config.yaml
init_std_o: 0.0237
decay_fraction: 1.0
max_seq_len: 1024
Each number is 128 + 24 x the weight over its row's rms, rounded and kept within 0 to 255. Layers, rows and columns count from 0. Numbers have three digits each. The size before them is the row's rms in percent of the matrix's.

# down: layer 3 MLP down (transposed), 1152x384, rms 0.0385, rows 430-461, columns 288-383
# up: layer 3 MLP up, 1152x384, rms 0.0442, rows 431-462, columns 288-383
down430 103:132126121147131116135114098164121145143112134132157127174196149151152117114130120148143127117147147073128142064115138113111098111157112155150133092167134140115129168139130118122115168125147128147136127098141148081109087115139090125123103163141132091108120120112121115140163127129082140114
up431 098:102113129141149090143129135130162170178142142101097162118141123100108139135150124138152110160095089118117064124109149154103158124146142137093138133150163082172113166136110158139131132074137112112096188164130129121115118142145149114136110122154130118141114107110097113140134182139105166128
down431 101:133093127170145172125090143140148149172130124142153110121135129100119133110128097107156103137101097104130137079122123154128135121128162104135125126100100146116161112158146091108112137132176094109123172171137160079164173123116124116132118116183075128124072156140098118081146091108173137131
up432 097:159135158094098158104155137140129123162127128163150136102081087125084150094108086173156132109078113114153125143074107155126129112153132127138165147121129132092133117087125104093141148126059147167164144121105179160131127132143136099166119136136149131129130148133101148111144150091157139128
down432 100:137162127122117204132126108136124190110108160106111137114134108135125126117098092139122184119106093123118164140176112114171072140115150139127078114165153136143107093121153175118136149146128156124145126136086153142109127124128098163133166095110091110118151107106136145132140134130150132148
up433 099:089076100088122145122156110121175176101152139128118142130118136116091133140116101142099124104119120118133153137154134152127090153101124127125107116134115128128171132113127158111164102151130077097104109131152122112091117109113169167120181101129137095102120169178143112094143158124126134133
down433 101:093077115135112135133130154085095116097143140108129157098108094140154164138146158106101126182145093092132104117109127119128154103086104145116188118135118152105169092151127141098156089131101106162155141141134165121131122129089107146135113145102122141115144105154136117096148160133125149145
up434 097:098134124141160086120122146124125106143141103132127098152097109136144131170063116093132159112137162125139134141093123177120153118111092137167111123144103152146171109127136094161164116110152109115108130148158085122142188123160161131116184129118127091124142133132086140132139155100108139145
down434 100:138123132159123165183140105110142118127121140208155111098106084146136105121132142114107121120112134145130146102128153078106123114105154117145142127113149116151124116105115120147113124120101141112129137118107139137113163173153105065109141169117142126144143097105141133144140130158123114115
up435 105:093162135147095171151152145163210156172144117149127117123107157130121073135089105126103114099135129105128126138117113150131139159131078134140095106142178140124121120076126094157085118135103133124123155109139123141117086118131128155162188222134147083152146119099130128090142178132095150130
down435 102:152124109124169132105099120148111128145158129149083144098177071138123078165101100131063174153158092168156139129080136104131131107142135146090115140130084120122131138173120149106121159111104112089165103120172133120122097112136128127135151116184084151091105143130116115154114156114141175118
up436 092:132137165085083142104142139099130120137148114150107129152112178071084127142125116086135128130119073139140117128136110160170122126100122124066122135142148097160118162127126119137098134173102121150077138129103147170132132119161124146145164134114156107148143116150141118168134128113113150170
down436 093:120141140138152133100115151165096113109127129125166061120180130107140072162120147175149157138123148136115116097112104128110143125161141118072107117125123145114161102168125175090139120079116159156186143111165174170134141133134097146133105132137102156087108162137101162128119151118111132162
up437 099:148136095136139161144138077123115149133113144123121124129157117100083107166077153106168099171172113151173141112090128174110130104143094099128156146111141102144101095163133149131077149051098145144105111084136093165109156124095136135137177149155151121086113143113129093143148118117079167137
down437 102:137071156139116104142086155091125106118093161119143150080141109186116085128113075160120145147170152096131136157148107103114117175133133159139078129140128148139128158100139131129148090159152127105130108124147089087102152093146126135137175134106134115130155113128154092139113165126161128088
up438 098:119140132128152133145122166191119163100126176136142122109108148127091087153124100153153118103100123097113141178162140122105151148110145129130110118164147123118104112094137106140100126164139142138155115147111121080137125157112105102175159116118128106170138113165147112158104100141103107085
down438 099:170090119094143111134113136096088116153148132122076114119136127129123096143140130099105120133129120116163116143129124116103150139174101116102122158136131103159115136143083146135150127069168118139147107154134145141122111142116153117134135093174060145118110144096127117111150160115154147152
up439 105:142124084134107123133168103132120161136149146131145131162140149143130141145101126105102105125154133113167118134132142175123128127128157132104112116144131137108133126152160079158149110100112079116117139113141150124111124124085174114113178155159178135124147122143122158150142076135111123192
down439 105:123160141131078135105119137133106118128126139110098141125163116107125152117104107067150103097150123096101138116166146182087096142104129116143108098166124115142110156171116134113119104097140115128129100084111121119111118127150121113091106132116148131104144139130104124140107110156114101123
up440 104:154130098089110134138117102096110166139123096160127132160103128112068130130135125176103086125084090096150090115112141140128149133124122109175109102159159157117159150129183104114178112145138106150104101128147129131133105141118121127109131148129132136143175146128120155098157092088131130130
down440 101:089102124147167092105163104138147141169145126161093110106163103135110169128107136172136132165140148139130133095135110110083110153152105103120112109125180120100162115134125129080128062145113148152139092126142133126133075125138114098066107133124137114127106087129182111138141129123109109130
up441 098:108111116154145106146183121198151118098130143141132182113139149132110116172150115150128139110119156134155126109096107114109160156148135111117149106116184138076166146114144092126108145161146153122148118110147165134111116131098151152129135181137158139152107134133126093104107097113118128153
down441 100:119135147113134106113088147104105127144115131123115145130130151099148107203139122132105149124150126170104142172126121122143105161133143172122127118087142116153106108117151103101192086138109130100099137134132151151143090120134134137123118132173113121141090159163141112133119104128140133094
up442 100:155130121138092105122141116132088151132132177152120147148122139115113122118109104147116130116086103071109124153103141135109151119094095166147129151123102139146150117069099138125098129108134148145168129102122146121109119139133134097112164083162139125124141143107153166139106143126122106098
down442 100:137103100114159089167086210116133126160136165149121105117176145128116129121122110129165151128155110165155120118151102133124131150107135161128169141086119129131070095137097137103078132103136136121116100121089154132118110151139100109135140115142118141156121049128112124144127125154156099094
up443 108:137078147135156144125108178149121147117181153147075116130112117162087144139111103138155148070142114104111133120105085142133145148137117076129156148122108139107105126122159132174096134130130098121133138127146156126126146151101143133119144096139126174090125135097160188172142122127114116135
down443 104:145108152083185152143136147119098124167085142067141105095164087125121178068083101183141178110114130119156130141146122119127155107127150133141155134119131100168124190156166146146134120138146109103154100140111146125125123097126149130089111109091152111093143101138143100142113081103143143141
up444 101:161164097126184122136142121138122145097128093083109157136131177127122139152124132163080103141127127148116103139133133112124096129141123128129116114136110137129105180153142166125155129123112131193118154121171122147167194089123153146159135155134156152104104180137110105101152115139097094114
down444 101:176105129100125124106156126148103159111090118101143149139130115129134085107164143084109122134145114181122118148098119177147119098184188136142104135083166149089160102092108101111101114109129149156128116101119140137151105108156105117134143146117146102123125139189157117133092117090132160117
up445 107:130129130123088132137144122110116096115123095131132120142130116140095148126097111172087120128104153114138130148077181088126121136112136127201098150136140105148142179101158140093167130124111145141137142135134109134147126167171162085153145133142138112141131165197123118147145170110134144123
down445 102:105140135156133080098110101098162125126118117135122104167104126141100096145137098094134110129108113109127145139123148136143118134107111159116133124141144157120120162140125153119114160112111129133108103142119140093148091109128064159122145120131179127186159094104107108106177117141159142151
up446 098:134148120141117087118130160153098144114110145118132132122095107135146103136142121114116169121094133138143138150075123117071153132135116118105162129173147127105151130085159094115081166104107171164136139109118108169155132122147139072108130134132129129126086141100109112122164161126106120142
down446 101:108160156132149161124125125106130129122099091129102101135142155123104132081123150109098148109093129157129117152110130118116138151094148137125133148142104104099101152103128094144111141155103164127113143138126148123113128167147132120127171173140112108115126119130166134172144135156123162145
up447 110:143112107139094145107096132140105131125125126148131163136107135139115107113147131149140121133080202112160109145089061126163116148103161113122121107117154128116103111119139125131099161116117135103111140116144133171092135177089124130141148129128148115129096110113150092092118129135145097145
down447 107:126125110128160135110122164120109125167120148120099120103095065141134107083124122115140096110147162132147117140122135079143124146120103118132128111096094144127090080160137149133117148140142107168139138117118133142155123155122140136108153135140111096144148097121153141102105135172130160127
up448 090:123102103106121116109151077193110145155133118124139127188134120135133113129113113143097160096121151101134131124129086157142113094121088094104100126125143121109206144124111132164130124127099141112167138159110158117155127108121134169127171146138129084137118132193097099116156107163112111114
down448 088:116145138159141118166104093120080099120116144140138150149155128137176113130128145112137143131160160116130085042146144116101139134160137084135127125096150151123122148169098116104151123090149096144152125119154137110107116116102078135192150177132039114149000110162157125123116178172121128148
up449 103:125115145094114117129142136102105110119090115135114101195115114149134092153125101102116124151141119140127131117160131168135161129150152125141156111096140125155124119096116128140136085138121120150127156144152173120110176126126117131163151117152140131158118107158142177160095125164132143149
down449 099:101104104121137115147146100140174127129109124123181096111142137114117159108131146116119143105135097153136098107107102143147155105070115117144152131149111111101145111159160115090142144122113077145109127161089132114131128138131128130128123140090139080126117151152152123144155123092130143103
up450 098:138126129104116082154153117163162148148150095121128128113119153142114170132074078159151140092095147126150076106101129103119133109097120128141139118095152140094132131025170139143129090131175140110118124114142154125157145125142125141129140113103164132109110132135111135126121117130124129144
down450 102:118129126133159137102125108141094116077115168155106104137086162161194123137188150123141178128122116149116129173156122131110120117149085152104149169106147152145128093102143134137102123151128114163142131122140168111121131143125170147076123159092155140078150140136087150128111089103149134148
up451 099:121142161115177147134105132111072136109123114124125165108144138126126129082106111113131131103107115089105098114109106159132132107076167151141117136156136090117139139100132150126109103105159097191127121129133133149137125121145111133137143152150130087154121151153130181117131153127079072129
down451 101:177142135138106135102154126136119135122099118136092142137114103153115099110143135125090154145141143122144100090139167145128111080118124168164110133103128132129087142175135128095125148131076112145136126097110094115127128177142103129127125113106062107135079170129105092144129116113146163100
up452 102:109139145125123201137163107131177134149124094112151154111101113117130113158114119125132139102098107130136109111123139122101112161118172094116086123113137151116107127113129121114143170145092122162147183085151149136147167122090130075103146136133156140114158150143120127109151105107145133121
down452 100:133143130162128128117106160142135042124093157087112099161112099146131077083097133144112122126111115119100134129119093107120174127128143149139138111141136135163120121088119187148109170129130124133107135119145125121153122113146075098147112139096123140149140156102119155155120116128162145133
up453 103:138142156127132132114153153111152061155163081180105132156110094148133143117110143135127102122142101116117081098102126144086155133150132156125136135145117125111121125108157127165105126108146147148144142157142129124153111115163153115175174104126168148144143157135125156157176118077129124127
down453 103:131123090105137123122122111155117142098148116169085100131161114096167132072121145152098114120167167132168154137132112174099125140135139121137111087096105106111114120123097118122135142120120090135148117154141117141105167121118119131153104136111141176126110130079126102139108184126151116127
up454 109:141112110124142127127102114108126136129122124134124138126128141142122095133108099119110123140148186121156111156089112102133118142153127143111137078139158143081154067106172124112154110140137105137109131110157088125142181132140170148150124138126144134083134117122100104089133096134142116135
down454 106:113121180121110135109128133116102132115126166123095126136086109105141102133134149131114107112089188189111146142142129092111118159115115138145151108098104154084088126160166159103086127105130107119114131147090181120147144136115128120141127118131190121102132116099133157125103061096129107124
up455 100:108114174156145125138172095124111128177131157145091150126110102104109127165086110167075104112092142125134045120118170128129128133158105131127157139132157139089126157146173151124118137104102107169148124149121092123087130147141138112173092137145137109121101187144097170083165125119129120122
down455 099:118105137080120144116118141122124114105135140136106096139178112150180127168113132116104165136090158136135117127138130077140133177165166128127131111166114084101152179155121134113122157098105135129083098154130134106179130122107127135117105141117101137095031147139127149112135138139097074121
up456 103:090104101106099143140142120087131172098144108131101134120129163113124112147094120136149124128088142115160089104095100142121159123109116164119109148163122147119117179151175084141111151110122136141108125093119111104082125122116140156135130164110147105108152178143163111126153139111134134113
down456 102:112117118109133106095126112133073130102105146156130123122102137163110078135175175144129131098135139150087130082120120133145125127138116139141116103157131133159149076129100155121140083139115140114116137127086123133143120091110140141144095110137167118086096162155164149093069087141112150136
up457 099:144130120110131150111141099160122096166129143115111105127138147133124116142116106080127140118123119072133113110113073160160125124102164137139174206106147094077115142124111114183140104131114091153133158161073137132120141131113174148130105124098154141159153091123146132106132153143126148133
down457 098:131117136133123176111094168102129129117114142095141125096110141105135153105113130120108160095126121137164131154120143149166140158117148158106074156174083089166179115116134122120123115121110145091101131141107116128174103146127112137136095123113178108142125141107100108097090163118139185119
up458 095:122148113137144130152135128136096105170183097102074108127151115117108135104099093067129146148124131133142138147097167160117109105105150125131122144149145084148153144135121178135149119073119126127120145109102147114068098139102106127124113133140152093092122124166139133149123131169073127086
down458 101:177121156137126103156157097140084114067149177122076104094081167138148086123156117144137130151121119120119142154159111114158143134134117131141119210128148150150115123149154148165092100105124101119128152119101138133105145147102163141136123113145070138111127108077173143106131112130081077111
up459 106:086128144116125133138132137073100124140173107089111127138136104109124146133143107157130134111132108082119127132141137118068136129109193102172142189130126102146124155117119096158112133093146152172099190143123114133140115143158124105099174110095143156119168108120144157163112131163131118102
down459 100:133110155147158120150163136121113142128126118122108147146068138128147110142108139162088178164062119108157095133121140136097138135140115105125128140098116112122092147117107121106105139118110108151156102152141175128125141136137151117143112131109197153135142161133178149149110068132120144126
up460 103:095130156103143142132101106092118173133128139128152137185136133112122104121105111157130144101142114170175143147114175119183152086122163076152133140117132116089136147122170085141114104122082148144176132136103117150106139100109118133139127150131139169131114126138106102173128090085125123134
down460 105:127157122169124113136137111163139127150089120160119063106103112081146154188176132171132101114135124126140126129125124140138117128150174136112130166122135113135148130131087092107127157106167180152148126120157114113094123127151152125164092114143151127136103152132128127114156105149130127109
up461 105:137138096133129104133124102120150156138125089134121089119102130098144109096145121121130121110130112111201113102130176122152129086112119115100123136119159097144156126134119108153121145151108175132125186122065123189121133187128154122145151166079147134116123102143107113134129143146092131113
down461 104:123146135116151146142168133112142151121111151156151109146119127122140142098149155156162112122129173094105105114078142098159142165115142157189097141093168138129107069143119148084164189125112112124133142123078160134117068132152105141091145145098091109100130101071160166136104116139109075131
up462 101:129121105112126106106101152113160117151141160182125122109131122143115090143069117128135131109137150118135137105129079131103131159143143146117158126116118157112149154081115106144117166092154129138151126132129174099121109153112094187159155155148137123116123125099120079111143138140134137152